config.yaml
num_hidden_layers: 12
hidden_size: 128
num_attention_heads: 2
num_key_value_heads: 2
head_dim: 64
intermediate_size: 512
vocab_size: 512
hidden_act: "quick_gelu"
norm: "layernorm"
norm_place: "pre"
norm_eps: 1e-05
positions: "learned"
qk_norm: false
attn_scale: 0.125
bias: "all"
tie_word_embeddings: true
parallel_block: false
init: "normal"
init_std_qkv: 0.0207
init_std_o: 0.00422
init_std_up: 0.0207
init_std_down: 0.00422
init_out_by_depth: true
optimizer: "muon_variant"
learning_rate: 0.00627
lr_mult_o: 4.0
lr_mult_down: 1.5
lr_head: 0.00707
warmup_steps: 200
schedule: "wsd"
decay_fraction: 0.346
decay_shape: "linear"
final_lr_fraction: 0.0
batch_tokens: 16384
max_seq_len: 2048
doc_mask: true
train_tokens: 130100000
max_steps: 7941
dataset: "wikipedia_en"
Each number is 50 + 10 x the weight over its row's rms, rounded and kept within 0 to 99. Layers, rows and columns count from 0. The size before them is the row's rms in percent of the matrix's.

# layer 3 MLP up, 512x128, rms 0.177, rows 250-275, columns 64-127
099:54 44 55 48 58 38 50 57 47 56 55 54 49 42 27 56 58 27 50 53 51 50 52 56 47 33 46 42 41 60 55 49 47 65 39 48 51 49 66 48 45 42 48 40 75 38 52 51 25 59 58 46 55 35 70 40 76 33 47 47 50 52 56 45
096:56 36 50 46 56 59 32 35 54 44 40 63 38 49 58 47 64 59 50 40 61 36 53 60 55 55 44 50 36 54 63 68 55 59 53 39 41 55 47 25 22 65 67 43 51 36 51 53 61 35 42 37 33 53 50 45 48 54 44 71 58 47 40 41
090:34 62 47 51 47 63 52 46 66 62 37 55 57 45 40 33 54 51 48 48 43 47 37 47 53 41 70 52 46 58 55 45 46 47 68 55 50 57 65 45 48 47 62 46 43 54 43 59 49 44 54 47 68 48 57 55 47 60 52 59 28 43 49 49
135:54 29 72 54 49 42 64 59 42 53 41 59 47 37 47 54 58 52 57 47 42 40 57 57 43 63 48 57 58 53 52 53 45 65 51 62 50 53 45 34 32 59 54 58 39 60 47 40 58 45 63 44 44 56 52 48 37 51 61 58 44 60 46 31
087:33 53 73 68 56 52 55 51 64 54 64 54 47 45 53 31 52 52 37 55 74 23 52 54 60 57 29 40 47 52 51 56 34 42 63 44 36 60 52 65 53 66 35 55 48 57 46 59 54 62 43 57 46 35 44 56 55 44 46 43 58 58 49 39
097:42 59 47 72 59 54 40 62 44 48 48 41 51 61 59 53 34 44 46 46 54 45 65 52 65 40 61 43 52 64 48 46 38 63 47 40 58 36 45 43 37 56 44 47 40 59 47 41 61 29 51 42 54 44 41 46 45 55 61 71 50 50 71 43
091:19 40 52 44 52 64 48 49 53 41 46 62 62 42 72 49 63 58 53 55 62 86 50 59 60 40 25 51 34 44 46 61 38 38 53 60 44 49 63 56 48 51 76 37 56 38 45 48 40 50 44 52 57 44 52 51 33 57 44 34 38 48 48 48
118:39 45 53 42 57 51 42 67 51 51 24 54 52 46 62 41 43 63 40 59 60 37 37 49 34 52 42 53 52 47 56 49 44 51 54 57 35 40 58 57 61 54 64 66 59 57 35 41 55 63 58 50 47 44 60 36 50 51 54 63 41 66 33 44
093:34 68 44 51 56 54 55 62 39 44 65 58 51 44 31 35 46 51 45 40 52 49 42 32 43 54 54 59 49 63 35 39 34 48 37 29 56 52 36 52 56 44 72 42 45 44 40 55 58 34 47 41 46 61 47 55 55 31 46 60 51 48 44 48
083:53 53 50 54 47 43 40 68 41 40 34 45 56 51 57 60 43 61 53 43 54 44 48 52 43 48 61 52 25 45 71 30 32 36 36 50 47 58 29 58 32 43 59 15 38 61 51 37 38 52 53 55 60 38 53 48 50 50 59 71 48 64 52 34
097:43 38 53 47 47 61 39 55 38 53 52 56 50 48 44 35 37 51 50 52 54 53 47 41 44 28 52 68 54 48 54 59 45 41 50 67 54 49 55 66 53 49 81 48 73 62 44 52 57 62 44 37 28 52 51 40 54 53 64 45 40 75 47 48
098:67 33 43 35 50 59 44 52 52 56 48 53 66 58 51 55 52 49 48 36 37 66 66 62 43 42 36 49 43 59 70 47 44 51 53 39 53 52 49 43 58 64 53 52 46 39 65 52 36 74 43 31 45 67 53 32 69 51 46 60 22 66 56 50
093:61 51 56 46 43 41 49 37 63 39 62 64 48 54 57 52 61 47 54 36 66 48 54 51 25 58 51 61 54 44 59 48 47 50 38 55 50 70 51 63 64 54 46 53 69 39 42 42 58 40 60 53 46 67 56 42 55 62 65 62 50 54 50 26
095:39 49 51 49 47 46 47 61 63 50 47 68 47 68 42 38 60 40 38 44 44 58 57 41 61 68 56 85 46 36 44 47 45 51 46 49 44 66 51 55 34 61 63 41 60 53 60 44 43 53 50 47 68 48 37 43 56 45 64 66 50 24 57 42
085:23 54 56 38 34 45 48 50 51 51 43 40 53 53 36 46 53 67 38 64 54 40 52 42 48 48 43 42 47 52 44 57 48 60 38 58 48 47 61 69 48 65 46 29 55 52 57 62 39 40 41 36 43 47 45 52 41 47 65 51 44 60 41 69
111:25 65 51 46 67 45 58 33 66 42 42 59 49 41 41 35 54 47 41 64 40 60 55 68 50 47 54 62 49 44 55 47 60 39 50 57 57 48 50 58 38 53 50 52 61 44 48 52 68 58 43 57 55 39 53 51 48 52 46 39 50 57 59 71
102:52 38 47 53 47 38 53 62 47 52 56 49 42 38 39 47 67 46 61 50 53 56 33 62 59 53 38 57 43 56 54 40 52 45 46 41 50 54 36 44 44 52 67 53 42 54 41 59 36 58 39 51 66 43 55 45 59 53 37 72 55 47 42 74
080:53 62 56 49 35 44 35 53 38 59 47 54 59 50 39 25 51 45 50 54 41 43 56 51 42 45 56 61 34 46 64 44 44 47 54 44 58 57 66 62 46 47 56 36 51 52 56 53 35 55 34 34 59 61 53 57 39 68 64 33 30 48 45 57
111:42 44 36 36 54 34 53 57 56 30 50 60 38 36 63 60 61 63 39 61 60 44 47 54 35 42 64 50 57 49 52 45 44 56 86 59 51 47 39 54 57 52 39 48 45 62 47 73 54 40 60 56 42 55 52 48 41 47 41 41 49 41 54 46
090:55 32 59 46 55 44 43 30 31 50 51 38 48 50 45 43 48 56 54 60 59 33 48 61 53 46 46 46 44 58 55 56 48 46 73 60 44 65 60 54 45 48 74 64 49 54 34 63 46 59 48 56 43 40 45 42 36 54 37 39 36 59 48 43
108:46 45 61 45 71 51 65 68 43 37 75 49 70 28 41 51 57 46 44 57 43 51 62 20 44 46 59 50 40 47 51 58 43 38 58 33 56 51 50 49 31 35 59 57 63 37 49 51 47 38 47 48 46 56 56 52 36 34 48 43 67 44 52 70
107:52 24 43 58 56 48 60 53 34 44 56 54 42 55 50 58 44 46 40 53 38 43 62 63 59 42 57 37 51 75 59 43 33 46 61 64 49 59 57 51 49 48 45 65 38 41 58 48 57 49 59 51 38 44 60 49 41 41 53 50 32 61 56 29
099:56 53 45 54 33 62 56 56 38 47 39 54 45 56 52 55 62 37 36 45 36 42 49 52 39 51 70 47 58 69 71 46 65 38 53 47 63 39 49 60 48 44 52 68 57 52 41 46 49 46 51 54 36 56 32 42 59 36 61 50 58 54 59 66
108:45 58 29 46 45 53 34 47 58 51 55 75 54 63 73 40 42 53 57 55 41 46 42 53 45 50 52 49 40 45 55 56 62 45 53 54 33 53 47 56 42 62 76 66 34 32 39 51 63 46 46 49 44 74 38 30 60 33 46 56 52 57 39 49
099:61 51 55 46 43 68 33 84 42 36 47 46 74 47 43 54 56 36 49 46 50 55 52 55 53 48 44 47 54 55 66 47 61 51 50 43 51 35 47 55 29 59 57 51 60 38 43 39 45 51 61 34 61 51 51 55 50 51 49 39 60 60 68 40
082:33 48 38 47 61 59 62 53 44 59 55 68 51 43 43 60 55 53 47 40 36 38 40 30 47 39 48 54 63 47 48 44 36 51 48 36 51 50 46 67 53 45 47 63 52 62 37 66 32 65 48 47 24 40 52 55 40 54 48 48 68 47 63 57
# layer 3 MLP down (transposed), 512x128, rms 0.0548, rows 250-274, columns 64-127
095:48 59 54 57 50 63 44 29 67 43 26 55 57 48 69 45 46 51 59 38 32 62 57 49 54 64 61 31 57 37 47 44 64 51 49 62 50 56 49 54 37 65 59 44 63 62 36 44 59 44 47 52 31 48 43 51 35 66 49 56 42 53 45 48
100:55 26 31 26 60 65 58 42 67 64 48 55 38 41 32 52 40 59 76 34 43 20 53 44 56 64 49 40 43 47 66 48 36 51 46 48 55 44 45 50 46 65 43 37 49 39 44 45 60 46 56 54 55 44 52 42 69 63 54 57 51 48 47 54
091:42 49 56 38 66 36 64 47 56 73 51 45 27 55 53 43 68 55 47 55 61 49 41 44 66 41 43 55 40 44 61 67 36 46 60 47 64 67 40 38 62 48 47 63 40 40 66 53 59 56 41 60 43 58 50 49 66 59 60 44 57 41 48 47
149:35 34 78 45 39 39 62 57 57 50 56 40 50 46 54 77 47 56 43 57 46 51 43 59 46 42 35 36 54 46 57 48 58 55 45 39 54 47 43 46 59 66 54 54 41 50 59 42 57 35 47 54 39 60 51 41 63 65 66 47 44 37 45 62
084:49 34 49 57 37 71 62 59 60 60 48 50 44 58 54 66 43 66 45 41 63 56 41 43 52 45 43 40 44 44 46 45 58 52 52 56 48 43 45 63 61 43 40 31 40 51 47 55 43 51 28 37 60 55 63 48 68 46 39 72 52 40 37 49
103:41 54 51 62 50 49 55 43 57 40 49 47 65 79 50 57 47 57 62 52 66 45 45 30 49 42 30 44 32 60 58 56 41 52 50 48 48 44 70 66 53 58 28 51 40 65 48 50 60 57 49 45 41 55 50 37 34 43 66 48 49 52 57 44
091:37 46 51 29 72 34 44 44 43 52 44 52 61 55 63 51 56 29 45 60 59 64 51 47 54 55 60 46 45 38 47 47 50 60 50 41 61 44 48 53 61 49 61 58 55 41 49 42 56 34 38 45 40 46 54 51 65 46 63 34 50 56 52 62
119:34 48 51 51 52 47 54 39 47 54 40 33 58 49 82 57 59 46 56 49 29 43 59 48 47 63 47 45 57 67 53 56 61 35 65 73 41 61 48 42 33 40 46 51 48 55 57 50 46 38 39 49 62 47 41 52 46 52 52 33 59 50 66 44
080:47 61 39 47 57 54 50 56 31 58 61 67 48 44 23 39 43 40 47 34 56 38 40 38 40 49 53 58 52 58 34 40 45 64 39 28 64 43 37 54 57 38 61 42 46 36 44 46 53 27 42 55 53 50 50 54 51 47 43 64 57 42 54 49
084:59 52 46 45 48 52 50 41 46 60 49 48 55 63 56 63 48 53 80 31 51 51 61 49 38 66 50 56 51 46 39 46 31 43 35 65 43 47 32 59 55 49 48 35 48 57 46 45 58 51 39 71 52 42 55 61 26 40 51 57 65 58 50 52
088:56 58 61 44 43 62 64 49 53 37 40 38 54 59 38 48 64 50 59 28 46 59 46 46 51 56 43 58 45 35 51 59 54 61 49 36 57 50 44 50 27 56 45 39 39 56 48 35 50 52 41 48 45 55 51 62 68 51 65 50 77 61 25 58
101:60 48 37 35 56 50 47 63 52 54 39 41 72 54 43 72 56 51 61 33 25 56 57 81 44 61 62 33 45 46 60 46 50 49 52 37 47 55 41 51 55 61 38 49 55 47 37 57 46 64 51 47 56 50 51 40 56 52 31 50 54 56 53 48
092:53 58 45 36 45 41 58 60 40 49 68 68 40 48 36 47 57 50 56 33 61 55 39 49 39 54 40 63 56 29 73 47 41 64 52 63 40 50 54 64 46 52 40 52 70 49 56 48 49 42 56 79 53 48 55 66 45 67 42 62 46 36 63 41
101:51 42 60 59 41 51 34 64 55 50 45 77 58 79 43 44 42 49 44 44 46 47 52 62 44 54 55 72 45 47 46 36 42 47 39 56 39 66 59 57 44 42 49 52 53 41 63 48 42 68 49 64 51 31 32 48 74 50 55 49 53 33 42 42
080:55 56 60 41 43 56 50 52 59 46 53 34 56 51 52 58 68 66 53 52 31 59 39 66 33 50 28 46 46 39 51 62 41 43 53 31 53 49 55 37 72 66 22 44 54 39 38 43 60 66 50 56 52 44 39 41 54 55 49 51 62 58 43 51
109:44 75 54 22 58 58 44 36 51 47 54 56 36 49 59 47 45 61 49 52 27 60 60 71 47 69 43 53 62 45 35 35 49 46 56 47 47 60 38 48 63 46 40 64 54 40 60 56 49 51 58 54 42 56 44 45 61 41 42 38 51 68 51 36
101:58 48 55 36 50 53 59 44 37 51 64 50 45 46 47 61 45 56 56 38 48 71 37 48 68 58 29 41 31 69 48 57 37 40 41 55 51 47 36 38 58 53 65 75 42 45 57 71 46 68 31 50 64 42 55 45 44 61 46 49 59 45 52 70
088:46 65 44 45 48 39 49 55 45 67 54 42 55 39 40 14 64 48 57 47 38 56 54 61 51 48 38 51 38 49 56 65 40 54 61 40 53 66 42 52 54 74 34 42 43 41 26 47 37 54 41 39 51 53 40 62 43 51 58 40 50 53 43 53
101:46 49 60 49 57 34 67 61 60 40 61 59 44 57 58 53 53 60 66 41 64 38 59 46 55 47 42 43 35 51 50 52 55 47 52 31 53 10 62 66 51 47 28 50 57 56 50 50 57 39 48 48 62 40 75 60 56 58 47 39 60 49 60 53
087:50 35 40 60 40 74 63 38 34 55 36 47 52 47 53 59 48 52 50 56 42 71 50 57 31 61 57 56 43 57 63 52 59 35 55 49 42 53 70 52 52 28 66 60 54 54 57 49 52 55 54 53 60 46 56 45 48 46 46 50 47 55 43 54
103:54 47 58 51 66 54 61 67 35 36 65 52 59 28 36 38 44 50 45 57 49 48 52 22 50 40 63 50 31 44 60 60 47 54 51 40 68 46 43 52 32 43 57 53 64 36 43 49 46 47 51 56 53 52 57 56 37 47 55 33 62 36 46 73
119:59 58 52 53 33 54 55 55 48 45 63 54 53 33 46 58 56 51 58 40 65 57 42 54 61 70 35 48 31 43 55 69 47 57 59 42 60 33 29 47 63 57 59 44 49 52 59 37 56 66 53 48 60 71 38 41 48 62 44 57 62 42 66 46
096:49 55 50 46 64 50 46 57 49 59 50 26 41 72 36 58 36 38 42 34 55 47 37 47 49 47 42 29 49 38 48 47 39 54 60 33 66 52 41 40 59 61 55 49 58 44 52 18 61 43 67 47 51 58 47 60 45 36 62 45 48 57 55 45
104:37 59 49 61 62 54 48 45 48 70 46 45 50 62 58 54 46 38 60 35 38 53 58 42 43 35 49 45 40 38 58 56 37 51 45 53 45 55 55 41 44 31 61 47 42 26 57 50 70 60 42 55 45 48 50 41 45 52 49 48 64 63 40 45
104:61 58 62 45 46 59 52 64 53 38 58 46 53 54 37 56 43 62 55 32 43 40 49 44 49 43 57 46 45 36 58 36 63 46 56 44 45 43 40 54 42 82 49 45 45 57 46 57 54 61 73 50 47 48 52 45 40 47 42 31 60 70 70 52